Weights of a small transformer language model.
Architecture: LayerNorm before each block, tied embeddings.
Training: a variant of SOAP for these matrices, 167M tokens.
Each number is 500 + 50 x the weight over its row's rms, rounded and kept within 0 to 999. Layers, rows and columns count from 0. Numbers have three digits each. The size before them is the row's rms in percent of the matrix's.

# k: layer 3 attention key, 256x256, rms 0.0775, rows 47-67, columns 128-255
# q: layer 3 attention query, 256x256, rms 0.0763, rows 48-67, columns 128-255
# v: layer 3 attention value, 256x256, rms 0.073, rows 32-63, columns 128-255
# o: layer 3 attention output (transposed), 256x256, rms 0.0696, rows 32-63, columns 128-255
k47 105:563504495554508526531502599432546547533502486524461472497525584509509499463537508448508457487428489575435471551503507460558393487457442450466518560510449457546545472543479619461523573554540592536474547533479413615568457538524462536475452499552485453565510547533499515483474566469537548554590470607594510544474459513536529463430438507503487500527601584534384475397580521403526505518546
q48 107:546535488447533420485584520500531513404498485538473420409546463466480512618522589522466517428452543467514463411509483580441515501515491418427518527567460483479576336498559477509467480541453491460584526491402457550458588479489511542474478493583529533495591445443479558498503528551500554582517484489430463474546480429524540584420493552502578541422495485455480512513536524628545515344534
k48 104:511552528456585413540530546476446513486440512598452461377512525575487544546459459528447480433595543455530521518463537588537513489524460485433585444559544457450613412446595480470518511576499560407470478472442450510565494437413495481439504519489475530467550461472464578480437506466508490479514436516574405506469549439577509511461547542468527458440485497481505386495547515540410455450514
q49 102:452638470533473472545472524605546512437448482448389512525469440618551514548526516511507557516426619469454526478539477473546587532507535454512531433401477481454487487482418502519523491500546412548488542564405457512544519451549547611415445443439569489474533455471522419468464501497516462426508447497446479463481523595519579426580564529528394586500502539529499549455557517523462496552464
k49 104:571521520445475496428467535487530493434452500464453579491376455532564490448548453449428610513521531438501441494406493471526550559585451500611467434425472486591461379528538516611403448483501541493489484578456452507599471530568484591485501535428534494515493461465537416509487549478521464544454453568509547484523477561444531405481477561506461529580612484488576489524560449527469523533523
q50 101:527497550492562441516459474524357406433466477534547471344495524417511474411521546475457423495541487527504516514503490544521458425492502433581538416453420498548547415504555488442411504459439503498508481485493548504517464446348469568574565501448540520486534478519469561545424553502458516516504471489600536512447512552432550556483440561470489523431525428551445478536486493467506469481553
k50 107:552470541562555340463416589493480473504483612511495563396550560415412568417496497455529535488474497504518486428455569504434511439492512449509505424534500424507624526500553505482486484464488567450515449574585587515481579407418400566463540516538526473507493464514572550502555529384498475449496442461510517530476477491409462456528498479476543506405491460457495526573479395502514498418585
q51 096:531519497418509545499482426469494500442597549593533522440382513533478570569501524501577392474496501406575565497470498482516578488475478497535483436483450461476548502456536591538538532517489541434561576533576546501444518446533447528538537483514499501506534449516517481553538410519528521495556537486508500454462603574481500651613559502491466445515521440449578448438544464486420420417558
k51 103:448479429545598511600521471432483490434555569421478492393535513527461522536436617418524521547563519510544533437439510544403490589516492541452586481486546565434455536486410449427481560488514465503493548455510428444477548503441538474396551539508510561458472550523509544496568535526514482592567442405583574524569476488526593516533375442511454460524453488445564520566483449477472489486569
q52 098:526591510471480515499416473560416558521531493581585488495474475484395499557513498419523570531530483453422545394455467575524491526548508397516484531472550431488602490503512517441508485519504565549452509559538574460516418456484484409499459531536552494466447455470544352469475398497556491459567523451586498498506461548569548517555515443484489459530567482521523447529583479463526561491504
k52 100:521559542524412511448462492518423510532489563597502476510452531609461514569467518502561501545446470550557525542401418440416574371529479610479468500523473496613399516507528557472517565433514491481517489482388552500442496535497485552510478522604524471517450537527438471526452462526503437485377467496537538486568403493455550462519524512534474461509538465483467505469455542416498462535527
q53 095:486423521478542486501513470559548436579522507558570482529486542536511446454427451498613528495452493498546394516477555524464422471434486514513574475586485561398438542468407445536516550504453537542541492578567525576563442534429400591554557471512433488500547443546490538571536432476501445530473480555430553516503532449574632542441607537535524528499555509380405540464408545509658537480411
k53 096:497528531435550492471487524415397543445587534512540493575462465454585529448525581510600430564472404378524497547505526543532437512553495486508574427562445492466517535608422487527524577538444403535502517544522491528497515484459543496494503502507492512428404493485502452535442579463538442444521537459532513504453578483571513575557545413516479549539561567553522553440477458461506435440496
q54 094:453480583496555500461486496448468455499581457558603468548573476533522500446460582557474461548528527524419475589516515503605473525427572545513446485571516491565544493576436480488569546488466496498443509461481469452506433496503517471539441433501462481521534439461546556560447486485497530472437523506512453543579553385552533503531449491354448510503525502585443469515489546462466535553450
k54 095:517562520383545560550491504586460444463488538449480585512491502524492551459426497552475522498465585507438485497650610514485502476470547473529486493477467513534474468513383581533498573383502517533461523470535472461456522523527477563564421484428438512533477575436396538546619448546498462543496550498453531433443478448623549554538555528425462523495539490449572466492480475474511507490464
q55 098:531543532454448564490454509546421492527499532458492473503507486463598555427512485489545532552489506471545485529557500515596523461587535479543524539458560389514469542471530545561445561440566536526446498551459465528505522584491470427540431553419339513571585509524515395560470516467578537472511435581500482470515463515502458590437535591470534472553523426460469459522473466491516474581479
k55 099:524504495522561463399501501503524506504475463494522590504575502388549440436489579545489543525488515498469522468482535463545493470494447485451427535479430572503498538580518457585451573566470570517396477434438517522546555308466449411574447530524483472558515450434429464514482550464509537466582567540486460546501625567477555470486478501480452412519465510508518524452474472472558584454509
q56 099:467543466508504559480520468541453477510565400444571446403528507487515565546509514537479505471522457429429474444485475506463529499564473530463427544506516624441567529478535408581446553594569455500485461477528575461543458506410488563509561530549480490510499503575530547535484542508419512536493438535410439495414442491543464474574527567530469513544464505484572503554560505506518555428416
k56 094:562545456424563470469557468480510508433534444520568592561467528520495513526486488499485539545592542472460540414478531552475531501545477487461456465593521495547449540508492520518589525552492540489431446417432457503507490546496513412447560401623633541531453558498510515497468486526522564508450450598560530498428443491538473544518541538505549505414430518564530455521521514486500532462486
q57 103:576527469485512505479466563332560502496403476399608502472443530503483491458537510481522457560503545499515578439496474489455587452522493350445545483506562490495517485484581446471484517426556427473541469581512515595512528511440491573549564497413470562472500532474420449516486623392524526527552569530467533483613456588465413385468486573619533581466474468651461553449466512520546521496522
k57 098:484542500472537522458530435512513468507516489529547492505582550455525515482560585488580450423549457498384460405503453438507588476484381408476520527519526487470477397494543467560502487484384479410467503634520518407497443567493549466531485485401447521572459494426512581488444514483498484523459532513538559598491474586470518448446475491498565525461511461617488546471581416448463487515504
q58 104:478553473394473546555544506467439522468552521514539526644602447524539581434439532434465557471536447493476473448429486490428515521542543554489486488553501468533482533505547517586428470461483499562413527558507592429533531452467473508523536547485471555573534475456485517478444432524535533511434551593429560407518529576557463531504505440453498425498508459480568518615523501528544528538507
k58 109:600597548592385609504473520461521501560573574551522543555432457526518599528471546369460486510442426584441532462514593545460450498461527561473576507431468504453546479451442516487469490547466491530479535492406494574404503418405489540491429498546445533520483463507520511551399476350538527463487532552414510477494510502533486562508562430554502451465553542476546500508506453467486451450524
q59 099:442522497530539477556566407546504474490431452604613556546606440457565501496502544578463421564554492472525555501509529400562527508555552467549438421541461462530465565474539385644507558472454521454578598489442518467515578556481436504442487516489455517545604446530580552473541576491435476530495472440430448535480572604530518482434537493530470477505542443499504501515460444435506567505429
k59 099:490489531466467590490510497475552570450515649583513489452419583383483548506442504456357433516468429477507543518526460451427468499497427481511499525544471483454537520505578545547381456486542487525543493593393436506479472516551396563419463424508433491446533501532519553506480500475479515517439514546420476475538408458422461544584571530470408401541461414448464483475549484392490457520490
q60 099:495506508460462526499554413522506495514457529542479567426450524509544500487438532432398516468441392517506538489523444459529542538474478496543526587470488531441444373601553474562540469472510486443475593474527459479428499532506484588514424474485530521435588518470564538531527476519535538540490431489455489578534583498543493511499576506446485590492491468467516491519481440493566500468488
k60 100:517460628486490534582470581469460545439478531551461522451459469478436641501505479464496480429426421531527525508523508442487445578465552445547449488505510423415493467458529488543553596458533626463449486516541485583546525597534472472508554544514509442471595482509437565477480509488503495609504513487524481475535464417474466565402577482506433429456572561420493502490567571529356440569513
q61 099:576508528550460508463574417509487418583522431500458493516519474376537501594452534536504517448491462457448549487549418518540467487450455524536459540475491478462465446507510457495583548499440617474478548411469491590497514566500507395575482466508573538441473523565505492539433522525521514512514528599395434514465478563435514464491469509521469477533458492544490408542615488529572465412516
k61 097:516458506462547500489564487513531539568503514466486486538529468473602534538480529510510436404482480522491538524488468432457433427447477500552483512484520495488550503607531500507512515519401550512476586468537452499479545544556419541505514465492523530462565505567513514534470434428391502517442498501460379492536496491567418402358435440470433435500488496509489491480488486533525435437556
q62 095:479543477467585528532541558440512452528530445504473572576540490399545511503541455403423596453522478447537481411494511524343528542463450471511478516499501505471530529484506518500586405454541452539448470601422484438471500484450501517460510490578536490430613514515453548481435631498555503489515503559494534458444466470394492498515607535467499530518490512497401585512489467527507521484444
k62 096:552467499420464543526479494600598434470537554554446487475491500513510496536539485415465570442543525460536589545527469478454510442390498521442464563555446489486478580471438464525435539444483489542444467500503460404521384471455545554427399429522527499477513574485481523449402581486430490546573444611454507527555442548577502522412480447540548488441582446491528520421549463520515550495474
q63 099:479540471572436527512500544493410551456568531433465536459568498549551459479467548530511574494514569530497433597493473473489580556444454577450489521451514507523396447524502503537495527433514503452533503450520490559512475479497466461444557585467571483510534461491518562471556514495492531497597465428522577448530507557543425483457449587580527504506480561521499444466502601586535543569494
k63 099:529499478507475493461557517479601496486420500474574458507433477494513428556530482569496474498512577583465453475523538538562480534466598641456475595490513493406552422468569529502362388539529496479547495492512373489517487488539500449486457591530549390512478524467450532485577473499538534575549528410513450530504496620581471456442504548532518441597548512410500561461486476507602527481483
v32 124:511465494494452436531519532494382431478472480433454495513652446457494390488496545538572537519494527484476463521566465525574487627554522530462457523516469549526516506497376439525453565560455467536499535507581485534591473481487429564445542491470451491505461551455435423541528472503584440501573541419464547517505547500387476481515416537568413474574442498477453521513506505441509484570465
o32 113:543583550462530592526454529537584476472546491574446514568527501456494599497480500468425532512476524486502522418559439490466516503488553453549491531555518482473522454516573470500607448558541511438438482475520484438555527512475532525470480498578509469455509526502468541481411563474481571475449431513497606416515507497518458667519521467557535534484591541525605631504579617480505534478543
v33 115:523426520459438540404495445565519432582497517514523479437561508556503418560399552513521579511468489475485455499585512514548609461525578502414510512477449473464484501582505337439524410490442507462497524450446444570507503516502456552497386550520536512508362535549526532483483379565522458493403567437383545457530490409538448451473486504484497547514509500460484476513491555512537529601509
o33 107:545504482545611535516543522536527493470525578525454502518505526444465540459512458399542528502487502483532475501443553470537463488495390490505552554563488528580467471507539506535543581516452409450484499550525507454545457491449535483445552471415546470523619517500494506421506629439531539522608495582595462524461528613486495607561473493496484501478473495474403486551531491412460495412572
v34 115:577572461498439475510566500440538571455500460553525464505517432602565469462586479517514437470412411479548489564492504531514536561513390531432497456489455622489472426426542547480430364492470530634426532429471460585494558504556465545468539450493583478479491551536530469520526464505526475518426518496536492407525577439427526444435523554545486552470477493490592526466519512466492491585439
o34 102:343483470496532514436482553600638478533499542458498564588384438575482453519434535516501508576549543526427573495508483558465492496495643525499453505468483450546487567558481445511602580428490589382500506497554566507467483499511509416503435549480472552663490481502506488482580503497447501454505555411457524418517414501478498577528505486457468417475468527513467494473448494480500398430517
v35 108:444561484547411434493473510521518489542583575487484532532406478560528478466536540381566593438466548610473547532507491537418473568517563445541476577480489493520589493548490497533482454547498467529626583427484459561461420544536506473422450570429554455559555485564475475469513391585421464533497511449461532429499459554509558533561589473496517500564486452443557561514500501429575520507622
o35 098:561448543559539544490566566479511574376384459512462499508525564397457488469403408572536437447509461513575420496495589483568556505573513501493512433489553484503416515520519553486518457436520418528491464558499525466466543499526511500604506479578434581528502555427452538488483514540550529514478528630541498511487486458558522510482452405437509532423404580581449417453490509624511527469448
v36 108:509446518473514513465502558563495531482485473535576441528519432522439466504526457510401536493445535461549475543442638435550514539540454488468460538541520512453519498491593543488510560596574463513534473561480570491486527550545468384435523472593441479468483514526484565435450529494464519602495500525499361524482476475530449511595521511465530586437586424483454456499531602483482510475425
o36 104:448452480512437505488554458489579400534615530483430479514479480487494536535476404513619581521512472495437506524610358489460532474428512443479568427508484441477487489537459425446443492500486498516442492520550636495456408525575521528501498490454508500491536495541455472487595552479558445469545552472486584483541565485456477428437455531495459416460385478515485618525433455524506534529554
v37 105:563464433420488518491493528397466436410566507449460531413463542517468557541492461497474421477456570490514488504515518499588537514438479506525480478481394470464513514454477550478535483465443589403430496450477504474496464501576502652447465436546448395445543455486516558468482592513436454534475535540452445532489568454522439483431515511558478433498494466630433462437456476600369613491523
o37 095:461498448533484545509475501519359458560482461530545552605397505486574525529571494508443522563451419588512513476490479570524529457455489520553553472491511567515459519601480482581459613508570475571520500622526556594425531519509543455603585575458540511597465517505563393476566399527608527509503508470576540456543600560536519508495566484565587516568553494513567475593550535490492448506493
v38 102:514550472510534512538490598460565480404532516429440447528667510482555513422498417488513370555545480483451498460543485461538473469559526408517584579474430522559503556472543532517502493528539506537433539496518381531508533529551491585524494508467501493488491548513512559468497512563446515495504452473563559463460571495448467499421445485447500489443425425512478482454455549554426518507504
o38 095:534513508478507507558482476461494509584384529599494526489358465543488592561419533570468588403425464547479540575443535624528471472531466668458448509482544498470463491455427468532452564561520492515490478574455579517508453548489481505517525493540540480509523558476553446458493476429521533481477561475498496505571461602562543420533537514517505562517546477458452402499512464467426459511568
v39 116:429495544418422484486487510560486557539471538419532433484528468531557544506511483450420466494536436487579470546510569493497457462479506507478459550517457497575500538376598468521547414457492502589453549413569521567474455518447444439485452521459487412462422541533534485442428501497496438439421497437387403536406548534396588470513481470522513589573503589571518493512481547598541481470541
o39 104:510597475473637434551512435493488489520502467542495523548437573485366451532523496528568563337553542587508534512456414494506567529525433490454468411512535412547507550491421469512540570557491491441506483435565467395495462495495604597543481474499409505542491478482496552487567550513519492465543506517594594504577457552462471510467464501392556402536463507468544554476488531422456432573480
v40 112:392486421474523446518450524467525525483506450448484443428490540614427463556517635531501435540605511559457456500559556540489537465458493532545527513558548553498540511530503508497448592444559509412492452534535508518496468511528565516546596536435532529592523548496494457530558415545556516496547499369545543492469434420427439599496467573427463566481509494585528428451516670519473564533537
o40 103:651472392563423497452607564496513501518467516556561540523451481434469569475487461446489523452522449458489507450522496440524464545520584482521502515444561405490522591511402510582538406475436440571452537504458467498491518499539435569444454519504475532478482498515521463481452542560429504476458539659421490523502570517482464457439522438527487468482487517458552492461543445498496444445448
v41 114:470464507509549545480586595524426492465492454465405416544495566476527466489526542523479468447475463491539445539549523459514537475566464384506450551500586478519492449464521497486462462395543546494516490445526519580496536564493575403534551454530523395456445529499509578527568547528434577476423566418529511531485491437482488518469465473586524498468406509526453429643568508518510461471620
o41 104:549536419564424510513545401442525563339491567471519455539521515547514523410512552446492510464591549390491577557489537521535556601501519485537527477479493469482504546505385464551516545524479507568465561538481446503565482499419495578509468566481477531484495492521525501478446429452560430505488535595486588422534530514519372583463593553469480513517633531438571489457416480515533467515467
v42 116:474425433548485515576496465466493559550492600476452523524522571513550523422592484484498411527533556585538495490520532498530504523555524514555568507483503538325579480494453510434500544521507496467482535514531446397502448445449435389481534516474509458484450458504455498529476416521466514501557555510462469519489549500451452616479483509469494496537507484535492504515602428509584604501495
o42 104:549492457460422519489554574526556474489440484559464464443467547475510539581452505553481490412501478453472513467431414479467601480481506349534420539498460437660464430534566460520516420471449559455572499539495510437529471540580487515514492512485566510487492494461516565475504529494502519485419444504481527567503507508522587392403516488544472418445498499515511454492431548592419508511490
v43 108:357510366529488576624586497531536617474559541521486447481465479504508542524496439500553557531479496449546538527374512553390450556476414482462571429520521513519516494461599466440463536532447534546472458479511537543544486532481432498482481402514533577603465505532522501510496488561586465468417467555475511479452496526450587481543483510513586528486460465491523435437538496491504449483504
o43 100:505452513466485467480468479561443612477485486489531518570497504594499506525603539544455475543401554613520487514513528410514413451499522523524483429447510454540471499521432458449519527397553424570523424466534499465513481537469507533439463511500420540511516526473475496510544510581513512511568539469499548507497435399479403478483541581478450436468547559480421453538458475494440583458561
v44 116:487558536467534405531477439582452482568476410442490474500553562470498515538527546515501523489567478536403540500517562447577536537539491561486541503598383474461495521461414450507416499600445584570446449582529488517463577479534542553429433518535473496521422556515510467503465443457555476486531450485483552514510504526478419501448469521581575531544553495510486556492446578483578500480435
o44 104:487489554498621497569493484438478489512595516488528545459499518415502531493447518473541537410495483513501439476403608467468535538442607429455489434414528462506537555491529437543553508501517434558429466387583472492561536548556576483442497498444575452441553513465434534560461542551481501589470488566434473617530515452500553478525537522501449532407452503394590506476550546510462472471532
v45 108:523470536506467494536509501540533465543413523470396579492500519491549493401542483481490483556483456500544552523385490467612444515530459432454513443605573516492464543554537520520527437452455457579440520538552521493557494520563539513528540561426447514572513459452521472491451511399513452479498613462629465575531515556494507466456427492489514536488479446544475462579453430441548497449578
o45 100:517518440482574440487585484495517546435567523460543440524411486499526454527527497432511502439521575474496447441575548541486557563534596577471413543437541569484556489560439529451403529537533513497570466459464486465540537536487457548466499495544517548489412633423429516480591496598472526506476491509443517422545473477534437447570523412536423480520591475480601538427501470514520464477424
v46 114:494475526402536419513550449511592431433538437499474435472482509494509560485536511520569388538435526552538508515539512511558548504413419396526549415509395498546513431571450582586544512431550483538481461422481468519516402445442476609520553463539509531557543501614569425482491452444491491499463485462506538445523505505605549524512505580533424435469464561413467471458467479552467508478511
o46 106:533444512508427658512486562502481547566510548445563489630492460502490489477482602487490582484437481520542462508511476508487482446626504620502430533490545528463403520444529463449494545616439441538590517544476535479533505553505527482553504488515446456464498451535510513574498443518490557440514522538481480502524417454487488477537517443523583510600458564538593553480554507460575448614449
v47 116:468481668512447459634538467539516513582446524476532482470506502506500516556495522402504565465420462482483514513463424519478547530485465406392543456594507527550554429525524452547485515519521582449469533526462454492530559553437505491443509505471455573549479396389423596488467442480525515428506514483475483525488549493557518477403477463410470527511568617492474407585574608462500536419453
o47 107:536500409526546525425550537454519463429555449486521451565516557472456451501501477536504505529542576446495548520573538473385510504486509505444461447456444454494439553434487504528524571395523501444550453449540463424454495467477425425432441508493505450427451578506527474505506498584525436584515623462566517564555475490495508577587524468588542544434480442490541553490472460506559523486529
v48 109:451498451420508501438486420463588513442593545481461457502421393487490535457448491463589566464472494528509419465492477533516483433544448461421505498551552563448447547455399519508561482464588474493522520644512539458509447491462510496462449490488439478534392434513524458649492492459519539450505557547488516473479577504579544517524542520540552523533541538508536433488565448491411510531528
o48 106:480552547564574574485542510518447497437452446475527465504559496486502545480478535491368522473425530562460560412434513456548478429611596565532497523456451428575551550441514475582421547550503568484502497365500535476562600445487536463554538443511491566522555540525468516518426531434448492478542466537427502559527525536367427474450454511406495464460513480523479476495467510533600529510536
v49 113:458505601511514537495494542612400462573488483561496513569494505440534516486442530472538511555473453500583447530477559541509517514435468610419541540528476574549498499619499550446521547451552638504570516457462474454498469523478396480526476425576523482421546474431411522482520490575568481483437574448574477521502497458511556429517473407543449429558404496453546478528527513618437423441446
o49 101:481503498436463486467458459458542524489484481591612549504438474475483460477510509501464535467555582555485426455471427459525500520517480450590432504458509479614506449457454450593517431518554421419456459488501547509554579624522556543479515478377402558525431501539567581441512482440460529534511457464466471427490384490475520506504532591514440578426541468569592488438440569495486485501517
v50 109:481611432510507524556533464532533388441469533540413551454462535488481493596409479459513478526517510540478595471453498532425549499555417583421460597507445501563521504457561546528590552529497513458496504387474519530569596585582584626491425457444457490555547488568551538474563448502497530489520429503519546428535517564491434446493446456447444475602500419580557510452487436475501551535487
o50 100:482496550503454452510473509495450535575436500437524561526477464497563474394518494530542458458404520535470458573546636546613502383447527502416517411476471543507452595562508522482463524460440496445568411621526452567522528467451477555544551476509530490561448430452453438452467433506596487459453559500625510481509511478430551520450495607606442512479558480454450549544554486501439458467560
v51 100:493522545480539597509480505549460505496559545455516468449462544441534518588502491478575532539449440480436596408455460454542488493545591504453520597477508480565405478470627444466536513522527496507546533480512503477450461568605462450515508446515468488466479478426512395442560513512458427461497554461494469432385463434528460433532460443444525543555545518528523570586485527538555445509559
o51 091:558483481502534377433534531367474505487583516500445539437541526466482506585512509463505555522547471548536451532483549577527455496485486479481471456550517493507529549448451574523439540465482488486462489560515528517450521469395516562523539458433514530524453491443498576547562474444504481532440357441557516492501517479560499515536410525478466447554513477460532488496467422453477524459451
v52 113:536572541414520506415479453589431519477674519481462535522524507558527571536471536487555510443448571431440511541460390437490596550454498426526485500460524480557611527550461476629494570527457495420537507481550443449454451483483471403492496477485435433439488596432529417499459485438496528519483522501526402530473505465500505513520523543495510432492530515509467456480496510597446477551508
o52 103:424414478647472542598415532495521477573469461508600482516527454390433446419471536416469456499471486548526512504505532517568449547582509484483539475483498452472491477530591464570480511435600513507463588543498548538448589416491483554489510535519469556541468484535515573496508563525559560492471373439436508521487508523460403499466427484484526552364505463440519531531433480580449484556439
v53 108:391538487427428467451528430528501448645427484482540502451482553536494606557482534485529432465467436443469468462474586529516581427552421548425521558478589524525446508476553507479548481497484460514544467451584415527560490499466557397525514500446593420513486463443501483526556439412514543446582616536468507505477498404424458567511521490546403577511572540495555474533541504431520522555587
o53 095:559536435451482421462477549464528433434545439435482434632618520498501504478486432370453522436581556469486460470455500479565501504545493398454527533523440429535506532481449520461547534463446535457554423460496488540443575416528476613459454480505458604523566599581457525527495484534399534621404484501527404452486596532565517490596510567453510417489527442497487424472497467553440485360495
v54 111:523505450597541478475538532490485476518455508495486436525510568551501539528484537525566521549463487493585520468464419477495497472533564560511525535529543513533556517519577435485509557461501494420422514506590546549522425563477408487441459441526601373466445545544511464404518510407528507498512564548517543508569508473502607489413527427500537494518523487532421504435483486550547389469553
o54 101:499570523513449494589514470526450432432550414568620505491525447458436486485474441427435474486526557479511514574488521542501501607476457518487543462453543495477460552498454493463487547574569500449533491537425469481421507500459555579565496568493389591573488412521474572532563488597486551470536463433493463540419521508485546568511557507552430523427467477448548554522481585472459510501493
v55 109:504548464582551481543455531434523501504494477446438465523502470579454494501564459489520479471653592519511428421496498518506475568442502521410409523493548528464500458574475489456524468531486447471549543472590519424480523521506491522571534577485435461560548429526529494493488460449500583523512511570480498465547618461443438550460420521490518439493452551468470520465457447516494556515566
o55 100:460466476519425425550551566563459512499535510629534474570551560350510526535562593537484522558398440433451543437494596495466484512568509391487569516544512442450525589561530522541472527414515538551473452481481548449485477520531490589495443527544596535498531583462540514533466518496454413490417506457465454504516462516453548422584663526500436524520464521495477534491541511480476465528499
v56 110:403471499482477462558464461509529457558518476480432526495527511521416485452507460498504474495403493471460485549465527505397544536494509532583552489503500548445470543534548491556491464474610531467537469550494492428551511453380504562452517541442494494507503521554433557384527580570478608447495477355460457471559547489510508522474456486537432502461497540447395423539426568449440502415392
o56 105:510440484438526541478589510475450510551475521543570514587524494470586503526480550581520458446640605459495584453540469576515482465513525469389483569473574474505527459543518529459503513525478505437384518441455547545473497475507453561470401465559461521514469585572487518556447407396499462517488566504561584513440424498602519453501529470515487476456488464600498591502508425483500509586539
v57 119:552534443579528466546602494550586427474519557455508429526502481500543506469492603483407535480645492445561504510493488442522397523471549541515539399473467489563506460453543473417475486526454507446470464414489527506454541492475391507646562542468555437489395606510545498477516486520533583561433538466495492535459504553444455448453458613481533493411461514549531529508451570581537480524521
o57 108:423490477412511516507419558475432479521551478581496512483481530566422570534510451452561392507387523571566564577559473537562566515515469434480394597544499491399506479490444552548576547438593488550459530551446460528561513478557541475474445431460513555474594425553472447456485530535574470441478522563492509480529462445618570475513580472485426527533492504555481571504534429427508444537481
v58 119:432440469482452466530508529493548512494417523329447493452519451593498557544562473515537403450581495509498390501471515492573520535543508482428449480512609510510450501543499454556523458440526489425437518569585489537495485566453563414527560406538491517533576542465464543549449565555489415581576501470408533428418432400505550543539562513495483522399473495494496520536526595547454554509579
o58 105:484611451521487532450405438547487456515488574587540479574492530351446470502482536599418524512468531474541529462533518477482495442501532529538633544547457502487530604512521513506453432520483464577588527482472531499545519498476529538467441617504468517473378519604454552442530399474453479492433529519516561497526517572558477599473406528511508473568506518386521453458516483420569435506417
v59 110:490561492530554436479460394458447585474498516526415507512492595569445467455453440499501452601440503478499478481458488452539541549531573541513518522501562507482544542463500551471550507524450562463505473638489567495468531517485519464541415435497506485425449484434484423505442473508533538475475490605494518415399507370458588593504552488512518548562471521516471505525504550506434566578482
o59 098:495466563455438568548515560465439465449519492477568504527591507406551460580495604521584496455532438560476470467448561525409439560496545535490525489484484438542525466488529403504526474489412465579384484436427524455446522446479468511512593556505499491554536564535549525450641445516558430423488443519480440581450535537561419494451510513443433425454477461545525448466466489407565425444523
v60 119:465515500473537461428454464479473522442535546469488545540449460451521492465529561563533486507479507457472544460486471538469450518550555398557515409563520475450518544516509577433397604587447572366566494583594456423460480489399513528480565506445545460499426471519474557525458588426488508556528493509419465514515469600407427527549637470585546565434531440518507578466488495422542500547449
o60 106:497410542538403498538460438430497529454410445479480509529605506485419587474541457475406447475458542552455443416554455527525470462450605479489391544491500433493542439516442483543488524441539510555471572382446491513434550486526449428543478546565470501549547514557571513487525484563514595563508614514386537496557541381526419472463487508400454477555497485426506426476462500618489508536514
v61 114:477483503566492455458513564601547486570433548536389494537566530471567460533496496463527551475555515390507464426553473436495482499481516418561417522502424411463501531509514518510423470527518667482516533503501484500507458549576454493485530604533487516412507561510473481462545577599437536564506570501452528370565450487519467476563471531412602445454502510491461414526528472502518472518389
o61 104:572495509484382457401528516499471463476520471560538448500514530506452534499553433589551445510415525559422454467515540540453623521500478560456559482504498524485516486564515462456544593443491423434359555533439483530504476419473476578487532509440526494434606476425428470590471542487530487464512429474507461585415476508378547464462575471531537594514478479547512522491401456543486491499529
v62 109:504501581515545499466388445458550509504591523600483546439458461411534577358611605448482552484491537486472495530547477570696540568493417479513527505613611422482475526500442549496507532471527495513548474483480498491503443496508479446533497540484475489461469386558421497456456454420514494449550483446487461442423551543443569518456473511442492443537459541484510545489548509480583454615544
o62 099:497434481487505560537626505485463480471449407527519396515472560548467432619456499562510440495492485504506492463500461458499493549603574600477495519549541500550447480450460457531519424542519480549588409431572402461579490520590467487505517527541550474584511567557565533524535590541477512655426537498452606460482484442507478428485511500447507484484457461575479480588471544559472504478496
v63 117:466479504429427521535547466577489494480525493585466520529515590462458443488511453491423514532531401487432420461616533558551451508612479557502544660465467501582500532512549488611500528587563521490408425564604464428456570478551537461381499522562506594534446512488472483471461499508560439476521505510548476571467492483518496511505570484444531518572562524521452545474401536415453498523466
o63 106:515477490538530486428489404435470484473557501510516533378604442537496488566426507445579505487507592502535497455359492507440536514473586480502510405518522449518610525475475492369503448547447469403580581555517510487504508475553538492481573489444454483446514545449473485512452459491532544568385527433464556499539519519515496558461404549513484481508489518476586490596570417541437417481531
q64 099:570461573438527507631478538537504612450451479525507535442561559466523436484572517489557420507546458468513505595495457458454522432489435498457434477573450552512515508449540431496493458433468538507569481401464506511568457549433513439524600486463442548459553521457431488479531527457475492419552570536406474538461575467472528496542539496457491540478508532643449519458456569505616423469583
k64 101:532522526490571557580496455509453421509523540426545521494442508454534487418527483509486408544454422501566394533500470524481606486610487495504518463419530452511463408485475485580483506492556547540496513401454522503399572496512414506531560498477384548605468491563485488559431462506428477477488574515527483569496485558488510559576439447571582485581524472563467484503465518423517539455566
q65 098:531544514454587444414539434489432441414591489530465480434549457475524480460599503500483456546502434465530448480513580517511516468566441506512461475474490450384493503561483535464462423488564555508552556572543481528484532494562436493492496508434479524523519489456437483638467471523496538462535471399515561514508588470440434544432496522450470466503484418443552457473513465519548482459432
k65 106:536490521428596482431529372527453538467411543481574572475429582400403488497510490518460472468491487478533429492575513530495506557502447357508508454465494522511614536512492474533483423511474524504458546586487556587543504394484403494438495459625565525522577365520443500485464461502488538543483531495526506504493557509619394483598454597471507397470476507546505524473536523562445458544573
q66 100:510529517444477556608477401420476489461485545530588512467456491499426435560453424458459414457503450415436448569577558514491427563495394436562430555556499538427573463553551478595512470395478586550529472479416464544463469518526468460420553504470498470472590437600391506530485526466468529565585492451463477506540507496593486559443500483502511502476458480548565559486558487489473455493494
k66 096:528484462416488465485512472398416495528374506439495488551437492431468526551488540514525476476523451494524588397562563555460472606415472454447553549506507430430459480514507521539446506586432472521462500568464464477517480455529569501454478533517533450593456430486568558513443541600565432551484527542521495557484450591579440337536436504509482471479468625549490630448527543523560437545497
q67 097:535573508523567597468411471446491520463539408501472484504504535474512356486491506328546497430475467502543449478454510384485492540552561516521395471420387487545469584500523496458490538489591438530510529482455489526450586447544459486568560504505497456497546537478505545525349464393496538559525534553483493495561435441534513445499397461497556516455502557568530498412498461417537477490546
k67 107:544542502524547505457574472429569591478494406465565542582470445512537448638442415522578415486367533494445569529522578432510443542516541503405442561568408482504459556520428545574550488543548558487561526515525471457450537484477466513515511457530524516494489562584560464514437427443502513479440516533554528514464455531572580472407527477522494519449586568495531481564449464539543538541417